Weights of a small transformer language model: 13 layers.
Each number is 500 + 25 x the weight over its row's rms, rounded and kept within 0 to 999. Layers, rows and columns count from 0. Numbers have three digits each. The size before them is the row's rms in percent of the matrix's.

# layer 3 MLP down (transposed), 2304x768, rms 0.0439, rows 1823-1859, columns 384-575
080:523502478456523458522502483483510456494478508505494528500494507484499487515509463511522505494454483467514496466504520515512496555492506523496517478467494514512502512502502512523483459550510447538445494524507518512462499519511440524502521531449494483530503485517511492532500510491485549536509559517488480500502502512500477498535480524505484520492477500484526504476472484508491484465480503485523496512482496486525489482471507498545499534530497448475521531509474503512493505521504500497541448472502511481518487482488539501510508508477492472493521466497495521513479492510477459487
048:467472503532531458481510525539486532554473523504478520442521517504519502454491554480475431474508532523522502508490498541492492523524459501526477514529508489569491481545471529486508503444515518517448518464534490519540529469457455510509529520468540465548508520529451500463484526505518528486499533459518516521538460512461504461545509492454515477475503472496512500489487468493551543508509531508486505541503491512486453520482520516492480463493482488566476450504501533499532486527496530470515516489484490504512494484522482546497519517504520526487497525480511530482489490495479532465
043:495475532499518532499494503505509479494478526501512531585528496489532489467496475530539499447528482503454511477472481488543447444542522500508491504461488507505496505511518514500500514503509503487546500486450512471467519505512489485506450535541458482547510500533516470491515437543502497489515502543466529488505502466549519524493537439464484517484532519516494483520524528485537496476519493507503496531521536466486541480522523522495468494517527508486516521516466505501511507533500521510475475498497498536522490516501527535501484502532525511541491520507528502505499514491516545524
035:489478490466496496457487501500488523517552523499514521529515451501510569477487491537558469528499504516478550495500541528539534537527488499501533515516552485532478515460494503541488494497492528507497494506517536480544470533521499491463521521474493466501490509479530542457494529509480457490505522539487501499537499470482475511479498526509498519499495511522504480553501509503498465444519488515523466520510487493513516548509460478501457504472495529542492483499481480526501489463501500521492533529487507478498534479460512482478496458519595479543464513511527558494462550502552530497
136:516472452461517504508461505506547477514551524524513508502500516465471491531474520451512486498513535486485493439527524473503505519467494532470494481516538484493474505488476513512489483471537495547506499512517497511488460482519497474474504456486496509527423535461505499464514516528504521464541461486531478514503487470510467499477465506488452539526473456507516504494503473494509493540490506464517487478460506497527503470470493546477487508504481520506490541490468512545510503513479468473483500457481521505510516510503500508517556487504512465438480478481478503468485502446489526491
118:532529466497496501525498490487503459499502473475518500461476532463522507541503449551571477494477502493535487521463532506455472516501481508509504506503522491523494483490445512483558493553464517531475525483474518492466498479482531536513508472516537543504535457472474515516496526526527507495520454532482466479540491468509475541493519533485513511510513512543512473425506472511538459489488541478486520458435510495494450495471481458480479507506498521510461461517483532514491457487493493507492508484476549464474492500498516515521506506479525496503515490470490458507527498489506478490
091:537481506533498518524500449551511513485510473509537514548461487513488486546478520514569526517516420480504464517512518526513493499507473541498550513510514506481459466555494476521487463492475475497498486465512463479512489485489523470508548516487496504538456507518484489464475481492493493501445487479522544511500501491450562533549547512504522484457467471468543507495475507499515529555479457505539496518505498498505494502457532493482515519484495464512495535465518495532511490484497505501499476491531473495495482526517523482548445487465514504504527458533457474500538510537522502482
127:525523504498491503543500518531505474469510474475526514486491476479508535534514485463492481490473477521500506522524492473508543470524491512493518519507500517461519500478474508496533504559498526510518467507478508518564480501504502487509556481498514492511493465483482533534494473512452473498480462469512420539479490531472451487504495499515482467512521525451543503446508518508486528540484445505480540534485517488511486517514486451526498505485486450506488503500500542516478501468460515468506459504483509512503439502472508544539500464448505510507514522521521531528461497492528498490
131:468505494480487548487510470496513472499520495509490476492481528478480503482485500515524490467497520520497526521450495539498503494449465491497496487498491530502486490501520542489487491513526523503468478471471526482490481486471441508511483560465513499460483504534515550513516481489484458506508485479486500451464499534498468501506547529534490536508466489465475474470502462497530520536528546490472452537495496530487505517492498462505513514507523519461499526548458489530508452523465564487424520464508480444490509522526539504505437486523484486477507487482515491542462528534464502482
018:526494444520509485495457492501490509491470488473501512474485470510452471510479533522494473460480504498510479537513518474467465475485528496487522469476497443494475518475483506535531483456491485510523475498487493497432461471452517522525497479518514470489510515495474499478482537512560509533519477537482517523503521485502507468532466473458523487520538529513430493526513489450488480471529533515493466541458492492491476507519459525529472479511501540482495488470495492493545506503495504502487495530576492487476475514495535524526479461494478529475472520500505496544504487523499509506
059:496505484512532459478466493464486493506496476483490475494459534505485520490467476493528444502525473476514537460509527439509527479515493453495511469521500512569478505510537505502509489550510494503522518528503525505495473465512501496534511498537505502504502507503499513448461511503486462531511499506447534506513468500501518475484488491481523458472476490533455539480476491465477480494475513490541471512491532487460544474508508492503471483479493497514490522453530536513459455517530478485528506484465527495488531506498502531497467495463493513495520534497482467513514517511494502513
120:488481517517503488546505478512500506499473511514482439526478461470509526502520518541524480507519531486509475532522486486498477470466519496499467513497523537458486528469497478475444504523482474525439514575486534537499501493508488490500476553508483477476526543497536475502493500506492512500421516479517481515485531483477520472512491510499518531501510493516469479521492507467521457540461527478513505481484533487488501481449509515498508464526458468504501473525489561531437498493501525489501492514527503494499518475543473498516508484485511505512446479521452423492519471465482474505
119:451527493482484503479464529476485531531524476512527478472505496504538530512544481486511509514549475479510474486473538496484453506489500461479505496510469489449471518475523547464494522504514469497492533497506512495496520506466523503480519512471513526523520511510494505503511467508480487499521539488503517533513460476551464475494490483512546531503473509517499545525466549487516493474479500492503501461484499506500481516519509479556543487502503517504485466522460508499498526545522480518495516489490486498512503502475507510498512561528571517486498538485437476473491503494477485482
093:528471487512489514479459503471458558512522515508498513520561529492495479536507465483548475501462483522482484473541504499506511458534508564472539472529466508501557526479506499520481459483514512472494533510527540497508486491510480469500517492515497509518511514487499503522486523506541471555505512461519518540502477512483492499500525482488505475505537447524499509480491544499540516479511536510529511451541507482493492508497504439489473472517505521523484529502510459512504490463516533501519487445512510542456513497513512507475487494522505477488495511498479531472487510512501499524
108:470520472500495493470460467491531473513504480491510498484498500538548529495488486495501458495482523498528496501504493512481508492535488504540526502510499530522481504533518471510525498499525529501495518479502481503466499481498500482518484489536506507482500533465485464522540519497480508507466485477455490506509476508509484491509505499506494511510534506463473492452498517503494502517526511542506533490506542510471471531565513504515482533511518518531542512492525516465532507517530513485541492458492498502510494488476500506520497488493456504528464492450507503532480535508490467463
127:536493524495506497466495546479460514528488507539477554490485536561502499510481497516465475510426524497531501517534484518490520536515487521512457513510525504456513511523532506496482473461484531438467580558466475495517479520506502484481469515537480480504500503486471493577496510486501532513481471442475486482504507499504551488511518498492533527458532515460477535491490469506478474504498525464460485498440469503532495484483501487574545495502491449518511514487447505506463507495455493523542477489482494552485464495475515514518525469491475478536528457529468518499468493497483487540
118:518506501496554500534524557519511474494516510506439518482531460539444468482483515487514520465519530500514467448523495506500496491507538492502523479484515448471464509469515524519502498504498537510496493501472522515455507512444487483468464483511537527499486527534486544525498497482465496493503530516508510476507557490491497528525523477496504517442485467493486500505471488500495519483536538468491546505514510496540500503539476476522490524529495531508503501517464506442516474514511492478417455461527496491455486540516468490531475469472520538502491517487497522507509531540509497521
133:497502515514506504504492521511483453527522516513507503478520529494515489473531505473503463512550503513500482474513484443498512490499500508474502549494513472503484501505495463484494473466543487524499523471452482512479543500493525545499521473472537508530509506502501471478501539517539486484508503486486547477534485531455490502487518489484457492465503499472504510506504496479474481490515450523535473491490506508495507472458561502465486446461496502503501449505536494533503517546499458570452481484527515504473501469511521519514536530460522487497518503486471482492527518478529510504
085:504508442486487498497465492504480495496492500445537562547460451526502505510508535531504470503494473505492497495438513525508528460527501533485520495474476530485495494507524520510513519510543523511481504488468544511512462510508461505520517478534470513525479490495490519451497531471501512497537506493483529499483500508497511480513465477513501493485505469475489517501524524513522495483488532505488494471543471497500470506523490468511510468514520470456470502494561510466505517515472541464442490499506485505454478504509495486490479484492502517475520493477510477485512448512468532483
109:476539487505494511468514470521533504547538495514496491513477513481502511507510533519500462540515518531442498521531515510460486479513477512463500486480485475534513486565531517441520485501526466477533481480519471503501474582479485494486490472520507480505455483528514488487506491513521519488458470484455520494497500472538458507526508509502522471509482537479542441475458482521494472558515505542457492474483523528496543516502548481562507478511505519516536503442567504512452462508466467476480477485509511517496473492509513513555505507529479513504490515481526563496568489472490514473
125:457490527519438503535513537485505524477489457486546504474500497544554517507490504485526513478478472516478495492488488517529487482495503484503506478506472441498488473462462564461493510496530483487509514526476518480544544500501502528553510520471498500491528501504457553484529531500472540486500507507488489501520498492523508505490507477509480522543472520522532477491472530510492475487471480508503515490488488504508468468507505520475494486533514512482517523459547501480480522513539547494499468488507502459517479517463491530549475501523499491506500554542528480456480527524500516495
117:476535507513510498544496509483502490525472528456497517422501537482503532528486512515512475480499490460505472508500502510464504529508506523506471493510507575490476534467505467452489502489518507478524481491517504509423521527518499503514473521512534459488498493518461481518532463467492464559506458487470480492471489492502492509528548542505552491530498461491531490511493515515531471503546498507540510516464515478526511486451511489500508547504490482505496452486486471492518481518509519441459460453459537511518503544502510509494497474492484488529475475525477506486499497521474476466
086:490507478460490452471537497512536548455470502501501534515550495504488438538501492534480510502509544444487506507504467499467481480488483530444502538496512472496533489573503520476520472457472516501513475506496494502506494493484528487494501491466503547553526462532500476496474512489489484505514503485483455504525463497516497503469498522496481483495517519508494539476491507550530478479498508492482469489543445526474518447479520519491500512528488496523533459503523463541503547538498466497511495500478531487500517479529490519509498522523504540528496542466485511514497459541489472487
104:469548520523468518464498472476462538492484512458546460492526514528511440501548488518539538539499498489451514528479465522506524478508548486485469486496455491499553488483519546498468530534500556506490518512509532527511464520501497506521474508505504477542492484494500514514489509472485493543487508495554480505497486511458508476457494520467498533461507481502500511493460482441493485507510479505517521471489496451469512468514511447508526454521463494475506502493460496480517493507511541543512475476473463501458523462506510517504461546486494518485562486511536450482473496507506537478
111:514484443489521520472525478494489439514512478489464457473504472531514507511497499485474509492505488533497520528448505490497453516514509503502578498493533557468552488556500494477544467482458539489486497468491515505485552469540506511527480512496522466505512557491475494503504489491471490473527482471502486515493494484473472492520490512510497482545467479506481491512501502488542513476501509501495449504500496448511472510516484494491505448557438496502482500472499502468529491520500484484475472547482521519454514498510483487511467482502483518461481540524533524493495496539496511495
101:544511548516510460519545521523490513496496445509489542502515510522470509487447472523505469489546461462479495482510503502499485542530505497500504535521480508527484496498545486522501518482506451498484483519503522531542496506586465473519550523503466473498449517476499475493492510489501485521482480508472503473504480454472518526466463498526528521509475564501504499493475505501484538543489530505464532504501518522560476478508487477506478467517498484535522497496515511501482522509477425518483519516476476495474520514451538481492522506542509498505508492479529517484500471450503501475
051:508512469456477465490495477483475479517503483509545513520531511496493447508499538477535498519552524472503504527504476524509467479501524507496487521529520514522456527509496487487494491513532509546512522521543510527439487508496473531512534500500485551507504492472516517498512546539486481534459474486512479519493456520511533527482486502495512464517527527475549498519474516488494502492476518534519481512530478482514518483479494559481541461490495543516483551468477529525479490481470493501501466491461514527531471490493482460482475563494509500471477511503504464530477493469552476463
073:533493525542481495507500504492536487536487525506460458496504519482480454499466491469493493529500523508486479507511519537508527518454501517553511526502525504576460479507535483446507498486489490468500547487489550507562466490516510465484518559498530534509488487505520546510539491494511507534508413473482476548513487485543495496532522496509493509523488506485474480527496494518521481507507495545486491515536504441488491504477479488529523528494441508471463481525515529506499506500518558504438494468518463507479493499532573506487499524533524523506496486510494507506488503552518450537
109:485497482532515501525475482516516503511432512485505492520529568537498505477527483509470472506495475465480526495517454546492558505456513559512509494516528502482520512463519527497568509450544505467544504530504501489531491445493499484498479515508570488545512498515501524518474506518513494532522521501479461497470514527519511505493545481452489544461503480535507500505516491515547525516508496452490515485507523507498584511517465486503497506531503513491475473484508526481462524447523470510481475475482492547483519480496509477493454497472475481480537518503498550534506525506453504493
122:481484483473523469498491476553483516508475509467472463483459514524478482497520473471506503485476515511501502509508477478474494478514499473498507552529455477453518478495469477466461517480489483484526469521429497542456504472479442500526494485436491495541558453498565547522519512493542455491505535520459513482498522531470531488487554476512453513502514500492516506503492517455531522531510492514513487554481517472484535457529458498505506497496545518495499505479460449517504506526537509512546502500457509518476503515531494470470501536501496518477520534508420493471526518498519469517
099:470493463499481483503472533490493451477506499524471522524503511536513512475535502498472486508473497481468513506531480441499468475556531502492520497513494524476485551526491486510503494499496459496475484459498505517489490476524484529517551481496563523507492483484505501496429471472482480505521489490494487473494469496445546522482535444502474491514497464479525495532496473498471455504556500538505485458522528519459527517539522498461469515505542542503495524509531516527500450520472502498452523506506534528494524549514465508540556510520493478498512535489446502512471473485444561535
107:458516457516481478484566477532512506477496503499530503492477523526544530488463479473525472504521523510509467526484484477537526498473556521500540488534484524517500483524512489476535494518499484509502540556474527519456507499504461505513479505476499505524520476494494536457505529479448511486488500450514518487494487527494474533509509494524456520462537499523522483516512536499525473527500509509450511502496518500490522453515494451499450516500548543498486511443528512518487518492499523511502480472476545489515474500530512519521503531516526515464492522475511526511504490471454504492
028:510513520497510483430472524502495540511494493514488513490501536501492483484486529509494515493560502524482506458546464526494487473518481494490542547503527513517514505494505488471471533508497514499500539503492497461492498528472538520509521513511458546501479486502509472501557529484504524514500499526513519443524514530529546517494487501491490465507529482519522453532510512488499504523514485496478512506485536534477511479487509502436492502509474518518550490481500522502492438468528519532496524495495481488516471475488499516416570541492469491544468507581516483459523490509481500535
123:519483489450532472496516464470490514519501504515547510513497547457517533462505460478550494436496523497456498498477485468499488477496542524444474505503449493499489528498515520460504509478542483509505511509513500520498466517540482511495499470505546547532476488530516523511481467470492477489480546492462509478543476524498480542493555486512495533471525519516478510527466539518524521462506516526483535501544513516489525471462497464509456520494520539506535492466499487500514481500472501470506487520473574503471517511462486491527472528461511495461489497510520478477511551521489446507
132:486510524480470449510515485526470508498499476493481495515492531515436524527514500499476503496478503478480524475509510505464494479492496487504487469510542503493518498495554519518483493478546495469509486488520511578495474501537477453489492508447508514545512491485504533493521501496518512516511510508538456528481433550506539495542520480476507445493491528512495488534520535485517515524498507519436551477493549469514462466541515509505509506510498476542497508468506494500517477485492509487530448500506488446547443477505469492455519539486525525509492551494477519498497484441528510526
079:476530495538479494482462486510470480524471526475521515491514498491494489495469496517488509463524511507516493493497488519493534463456518536481473493501516495503530492471493537517545463479485492432489471461464518491495483486498517461525478524473460524513534488559471498560527506478515491502502501496510474546533531492497500550504487516575459546487519539504510498543496476548542479506525512480472494466475550489471494508515489511471518496482518510516483515489503502440508491537535581499482493483541534488514539497460539480526508477500513542509505504524520518468536524511489457480
130:472482519450547508503522498470523474436471473477540511490504542482455494510478491507569470449514479450454490534493495521529494509481509472533524545496444487498501474510520439510514497524492506483524506512509499485506549500485467488481520459473512541499521430494465456449499529474495491509487507490478470513513505536511509480505535515520473491456493497459483473557491463481512513470481450463524490504496480542512492530485480488464519459523497566470510472466511498503483495485540506523508493510480497515536459478483503504508471497518511495501460528453514475466502499523499504542
# layer 3 MLP up, 2304x768, rms 0.162, rows 1824-1859, columns 384-575
053:532540468488514476484492483508496545523488456494510513505516483457489541506512511501512482472484512490515518519547460544496527476457547457481520504499476477514494516566545523506517514485493539490476445499494466509507512522479504494499471496482492515504516517507524487552493496520486533494507493526482523497502499511464495522515484487503480510467465518480522468523526506510486498530494510517497535483508506510480499531458491480540468518506518533540477542458461506517532546533502436523513482476493535530512519493510525493520480504521494524488499494496472562486528517489494474525
045:512506480531497524523498505523504516470500544546493489477524535521517460484540519483455513475459495505476487462500500506489478459491523475496539510465509490424508518503521480530484475501518517507492488482521511485518493531489518433523523490500484536484539498503506489481486541438473540492501519539502496530535534510456547497512521510556523500511489544482467502478525498511453487490502485528514511520510502479499519498496535496523488496542491511485446483497478484505462405507498522477501494472571527475485476514491481499534483516491462512540494498463484504530489449452530475519
036:487488531466492475516506502486500510471460512495520486503487512481500506483507495514534534498494495496521501499511509468530476526469489497489504512501498506517498466509494494465480501441533509568506479491521534520527510452527470494493510513498485520506466488492494473497569503472547539506549500502463515523522555525515504495489482476522492518507514532512498535481487455510497516463485504516545521488505450480471490461497563473512506525550468509501506461497447466525475511526482458491532510540522507500509508527485492545489515484482501488457441528480472517452467500480539530485
131:493547511503519503480499517518466499481465492476473514545524528475497523521504488470477510510473512478474477451481496512517521508553561496455529479498465491527514522494490507499507526526484505467565496480479528552538506481539526492483522500468492519527502488528479478475461492470481521467524545475535475515562485488509469517491520530506512506484477516465532490479497469501492543494470480514501489548499472472521476475460528449484494562537458509509494491546518460496498483478535520509450544489515466506497502519494506471488519532490520513525524502500518492486509531501541520500
115:472484476509535489532526488484522518477524498533462514547523499496544442564525524489509533476456519525520497493498498490500528522517481509469497506476516439472500486520512499429546467561510486517517525501458518539515500509476491484475524495472499502544504478485504558454473480522525463523514502483483492448484474559492502530559528507536493513509563478509477479493471518463496476460511488456489510506500469502533484533496490530496452519491474479485448516484506496486493543503511482525512512480483490498478517469507492503487509533482506501525503469495480540497528509471519482485
097:471505541501458521518507505530505474483499472511475514456464506479485492508490520540503554510495474500498478501510513481506486514517498517493509532517530500547493471474474491504490521455489503499534557485499520476521452520484475533501479509516505472516465563474513489516470494484494473529473505476500520537520472483490520492514454487454485512551484545482481466524504500483483500543473515517570485504475516477494482501474527473524516508489468501561474527457482493460459559493468540453517490503514483502535445530482494481493500474474488512493482471527510451495457528489480491464
122:521469472477484514505511511461488521488488528525502512469526475505465491484469506528502522493475522497500497445548547507488486540460508522535506539483524521487491502461533483482462459518475528506508504465520506498464503479529467465535535476545553509491472494466469549523496519537486503518492472492481490501519544530494529533554499476491495523506517499512513476561493518514498480525454489516505498479472461453488513444520474520491491553503533456506470483526477502503544527539504526534506454439472507486454570454481443494539490465507539535482476473557481499483466499500513507496
127:496523491507541510475466483499515448508502557488522511487524509477539486543508521515561537486485511548495504482464513490505530548516500538510464478495496492502539521514517495516485475501497524537503519551506540539500461498526522456518492482490517517527542486530453471509455512476455489518525483532522559469441528481483512451471513500514480509513502509497545535497531526502477470478464506501498523460489516460532555507481470570498489505471527516535497468512456519515540482519518496513514459490511492497508499518483480506565515511504493496457461516518525457516477476531506536552
021:522452498483485506481489494511459496504465498504508501482469535483500496559490476523502494559523476537508477518491489500527538493490462510509527485528495517486535495506465497467509482501466481561471503549493510464520492520506496514480487518517453500527493466519556485488504492547481491457492535502486534482480491482485486515533485500500506531536454533554470524501488488569509501498488541528464525480497509454469486519496497521491505498522482553497454523444534488478507489528484550454469498456477471580484554464493525520503487524498502524512502459476491498535524477468472505521
059:515456475578511492443478542486514516538451503510514474509447517534488536455485481493501518524458553491520529460448480507489509469489467510526510520518485525474489494522501465508498508433481500499530516532502499521527510474468474492474490495523526509507498492465489540517470468522489521489461493508471475504535500528540487459534526457482528463527508513508488533505462480499496482465478497492458494495505487504483513467504469468543485516494478537553524522474513490481492463468493507502539490496480497553549507513468511530572503522492538504494518539514506465490504511471495510470
126:474507517486452506492506510468446498452526441529442472565553529456509513470565494460529525479452516507499492529512496499541491487467541514516482463451492461524497486482473492504459495541528498499528514487462462498487479490503546527488508448527514498501514479515496517487522452516499567495499478489454543507471492445514506486499501459554473487573466524461480474525497501494526493493501450523519489501495500492504488506495482507527498466529531491469525519486516436481535496531529545529536504478521486491467514477491467494513509490531515493503495475543564480494514520479508521451
124:477516510505550515505488536496498518515493503509482505491525524521491531463503478450521529491518537519525521520492487467472503481530519482465470483482474504480498528479470515513488538500482472510500528464495515508483504492481486547474501494474526508550486470503547477503555520512510538536488447499509508547523470468453481543495492493528499522493480491484527514507494487473474501513549498484497520527539524535503538540462529405549526501513542496490487515518503406536497521526518501468500523513493501511498509519521471487476498503513524503456534506516490551479498510491513533504
092:502490510499506542454492490460498523490482513530490486490463530494485478459510509524472509488487501513520499503505522489496508510501496527468505490500469541461518541498528502496455479507490478461477489490463491491474490503442503464496506501520524528463485511516526507487510503497502472504498483518526489500526509482464537471522494498494490558476433477497515473506485524525530498502493491467487515549486544484490507531519555482500516478474453536504490563541477545552500478470504480498512488500505469506480473488504531533494534511536503525502478505505494517498518500502504510473
083:518493509524482488463457494462488513489519495502501464530483495514525500540451491499499513460509467526529533526525520509487471488525530515520497469555466491545482497516496478540537515501502479489525486510484494506498517458519482460505527483499539531489504501513462497562515473502488463448523468515526498471507473478478507505502515502500500524572477556546483478479504526512490496511532469478508493509480543503524504506521505485507543477513485499501531539523484518529459487538502507495481510464502524498500452479467487511527518476467510481446539442473479526503512509472522493477
124:542501469530474513523550509481494522493482502530486521490535469498512489509476488541493484514489499498482511483527546520514545523493526502534431512508480520484554459467499473487449453494508503471521479510509508479535486494483484461473508489533472497506534510493485494572487479486448542488491509527455514486464494495498452447532490491516507514480513550496466507467508475555476516503512458506497509509503460530506490508497485502501544501561552474522499529444429501508514533497500542500502445473492495503509521504439501520538476489493496527528501508491503514478441471514502495496
115:500527499513493510487508475507495493482513473524529495448489471510496479513508482478462505479517484524490474555489515507506491521468477517493515518505507547495509534482480455494475549499520484539474510471497510513536552513512484497528479470475511478476475465481486481473490477496543531485461478504488503437520479562487520495536570507481498486537485424456479534503503526532513475502481501498525476481486507487517478473436545491507537484511514511480514500499440492559506504483499491527479488462480517519520547515493485450502493489514500471519507485507469493507553501472476500493
120:512509497474477515479481498536524521517507514502494503478527470492490501542478512510488500494514507503510533505573539452504504521495464515486505536479501537493499510482514504488483527489519520475490496488424476549497504460465470481508475459440502532486470508512548480474541507498442492535546454472494542470507527483500484539502489497478513524474503510508511511460484512453465536474488503495491500550487487470496469520487514497487537451485514509540520545488485486515519525534505482493483476466500467479469488495489472514530487489491525549489500508498450468519568479458491479525
092:526518516528493464488480508478498498561500522493515519470521499531534470514472493477542498495525550521519489482490487499493512517475531498437493495452500483490502512538494477526510501452507534547514484497514507526481504535489471468493501476516487503532535539487435520493548480490493503474473470519518488470519486494476486514478478527515464511492525518529490560501483487482457519449457522513521465494504467487491509436523492499488509544507472537488468509469506515475526502505481557521496533512509526515509486455531525477520496478502500462487504516491491504494500521491533555464
113:537519519497468557484491473504498476462516461493523482496488508469503493530509497527468525517548499494500541528505502522488478532524526468489465471526471523494497490496513479510494506450513503519510492489505499477489533506495510469501501508491546506496520536521504520505469475564465519488539481494482540515502513484488528516507494483506490511454493502473502527519474497503510484497506488502504506443495526507442485486484508490536521486491508532514558478506502496464501459512519495488518509479509492489561492516451496485504477487457546505461448480505521524519549523486526524441
121:509489538471525516517448507533492473524533549527483528504524496493500457532488549537488484495468516472545462517510509522467477536484489492487507478481523524519518531514512487518526493548504474466501490483447491546466511514531496489458496527528520462497500485493529502516472517514447479471500471491499486448508511471519464494506461529522544498488500519530519492548481459504502499506497510493543448489501501510519551505524516466500506444470508501503524514556504516498480490530474501508513548481493500545517489524515522502437491505497471515497524467495504513471535506484525500520
118:503489522495513533486500493517469457536487510538500452467551527483530496512559494497514535521524503475510499440508480525485475544541554486526516459457496517522515541496494556486517484463481532524532498468491504470493521501451579508506489494508529506476502534498459465477498468544521527490508469521552516508437512511514501500478491519493491507500519456520510489492471490504440485502498512487509505494464515544482498468453472521471484498531469461534508490505521472484467542521457503476454515487528502508465526497500477491484519575494557498490547497509538430529540555516490470492
082:513481487498478505506514481506474508511488491520473463470500496491483495518562528534502467509534501485512502513498468484485480497471489455502549457528443487503552490494489543478490528525486466488510462466479465499521508556535494476487520521529490533494449482486479521536477503496528485499477520503496495519510484522467440478471519478532490505500542506474470503520493484503485544513492488478519464511483449523537512500450511526467468504467495516502482534499522500455460518516473473515517510473465502523515532480448526534499488505506503526474442481479494502469487510543519509501
109:507497495500484472527461494483443538451450521492505536475545460498489532490512509489496503503488493516502447564506464512522510570501509477485493516497501532547513493515503500512496484497531458531468511540523510522477507490523476491515475488538532504485479482498533531500510515494529516524514496507466500468495479473504541475457501517500510538530519500531477500493510547517407477504476516510467508473510490532523475520495490488480561498517490507514495529486522444509476497485471502501466524524487502511509520478522550506507509510528478556484490506518511524452524488467525487466
118:467516524509580475467543440475537484463498476487497493480496499511489525559471493483526475459484436517484505505522490466538493518478501532547512526513506484490484495486484494538526520511521542475541457482510466483523533510500442479490493502470464477453473516534471469510518446496500512502540475474483462511471531518519491498502523536494485481486470527455497524454490530487530525527497512522486490474532471542464509462511509480494450518482524459495450485501513494500469497491513483510497524534514507514490528508512491495541487528495521495489529482527548534515500483451491480521
100:484507506540434526479535516536528478511463475491504524458518492512504510520522514493485473481502509444509482457426487564498517514512498449529518444509470503498485534536521530547494460513511509534516495482523534469519508529494473477480489539538483489480494517502493508486502477500523512519495512467515493493463492511538506474497508441472462509521501463466477455484520491501509462472534492489491500524518513487466531532557469498505540525488481475457457451537527452504521496527482508501498502523499484502506508526475463494532520492504496514533531508521469499513510532495509564454
056:504513519496459504524502469497503548495508485514515487441509500497475462439490467537470525457502527499542524498504504494511474536509500501448506485485503482505482546531495509507537498505464507521520536485476452481499491546447518485487507507481481526504510527508479494497498554518471490484455550478489462497518482498493483476483495504446509454527504467494486522478517503526533482499498541488480535528493524501517495510463512515491509421485471488555487495529532490475498481512506454526506470498526533492521503501484528504501499504475492420482510496499479470463514559508544498479
078:481494493485500497523483486521494506515455519514494501500505497552509513548537473512472528539500507509473511504516441517513521485476491448515520508556520487513528485467535481499493514441482477459517523495498563487496509499476529465495492468524524504492474479487514472501449496475566484503440496469470524476510496517496502483500494498498535511491522480507481498501482492499496443517501520500518463492460510540512524503500502450559484552509515484453486494480495495498528518497485509452452476512497518437558516499517512494492523503514513510459488520545473481506503473497474532493
103:460532479480537482500478506500534493497487507497495507494492480512532482517518509492485459473472507514490547484486520504498457516523513489486542499507496508488525470511477506468496530501510497525515464511486503493528500540536538554500504501427507474505521495439467527532457520474529498512507469495475516487459485492465510489475490481497470542508574491539502537521449510508483531527474513526559538470469552480517467449512509503480496522508443528557507511505480470468543576539479487497472498502515514532412518481472498472500512514489457464469543524527517499482511522474486514465
120:544498476530477478488556515488500503474511500500519521507485508498507503472480517508465525516486419518519465494486459515507476498553524509492514510480511546506507453501483510499519505526474476491517523495492511520525521497496504512533479474445506498492532543503475561482503491499506514502511551470530536474527520459463521486443460518478482504490522489540502497480519563498506485474549490525496459474530515490479531487481523489472485506544504521508506517476483460484433479509511488491470467463510484548492479447500499545517484478501487488486539476501539487525528442504475498486
097:506474484437505474506523484565464462504454428492522480508492531532533519527525466480490497509478496484520497485458504534472501477456541535474488502501473500485482488532507496515544488492495514550500510495502518475533512452513507465496486502506477494464507516546484484482510460526494501452526511498549457449435508479482441525504523512500509483561484519489477496509471485479468490516499444545496509505517538461467497463482492545527494494533475480508501554492514509509543485530529511540510577483517514477508491500501550535488512472502465510496519501506474539447457537488506525475
108:536474519479503520461466515464491468468552508504470474530515513544474488471481511500484547559508494535533482452442453527495484491473496468489538472466432501502541501519488492499477477500513483473494502481510526515502483464475514530540529488523492505496463481499502491501452480516531505497491497502484505493474502536523477515496497499502494530518486484501522505502551519533501485467509492499543496520513492550493529492530487496488498533515530538527516508516493544536514499516497473487551451489490489502500539499479519459496461491556520520509502509483490539522520511532517490522
029:486521500500518486516500506522508512537527492477466493450493483503502501533512503492469495469481496515450547523543493526433531536488502485446500549489524522531498535469467557540515445524489470497515475526511484510482540490478457502525478481530477518504534493476533510452501518464527501525505467500514494469505516495514485524495512517492472459482508517534486469515506551504469513496508537516540484491485483488509509494499486434499510500532462518483539524492482471503471454509476522547474525505537515481478464499503470499466488489503463481537484556511490462504471520497509501531
123:489534489488530548484524512497484488459477489499514519493549514506507533519572513496485504499481485468477502521488466493480499474505526471536444534491489521504487532477477492467492502466493503497479473473484493492508526501497467502530482486490504485510528494419506480509509511512511477450498487467539496496507485471465536569458525543507471510527484464479487480513494499557460482503477490497461493527474507456506528523532507473485505479486490490543504488515453507467518472474467488466518481482516522480494484474541516525490528489493482497515466469560477518459477490495475516502
111:456569506500515478491515486558477502491514484479470517527506471506519512509457496467525485541462488534504479490514510503504492489487509475497508492491487525471523473464480505502494564525542501477493501478479494537488494508523487499488491468474511518535497510527537484518519518523512466501524485521517507530536520506487550512474517492450495508547505502552482487546527503453542508492542496553501525510536522489490548531496484531497477501473509521474497541493497491504497490531488471478502529523528461488466542479518499469534497507511511520507492515503520450470489455517475448470
078:518510497477519464469513444495465507518497507492498527518464501493426493473479490509457500508512516523522481494489502468533513468458497522481517465475480500513507483496495493526525517510489512462489462512464531508484464507506511519495485521486503497480503501516485501506492492514482529475476455517520541474498547506431485557498525504496456513536517499490463485521513461552490501497515537488468530506546517497492474505463481494476501480496477477544499492517482464473499515516488538521465501462502542519542449495479521481479455517503532513535509457477554522503497517487522461509
114:510514483472529530555545495478461490474514463524496494535515484507480496481548491503541501463488478528535493498525508523533488511512486530499431466498467518537460494494544485494511463532452491484523469496514482458575528482496499476524534511501518487480512499508476479505516543475496512509500462446490503497487498503485510464512491504519456506489510512456466503502528484506512532463501479505520503499469495498505477534468498496524501528470500507517483492492542496504492481481544527522504508502477498500444487521477521482470504530522462504498477478485483494483496534514525526529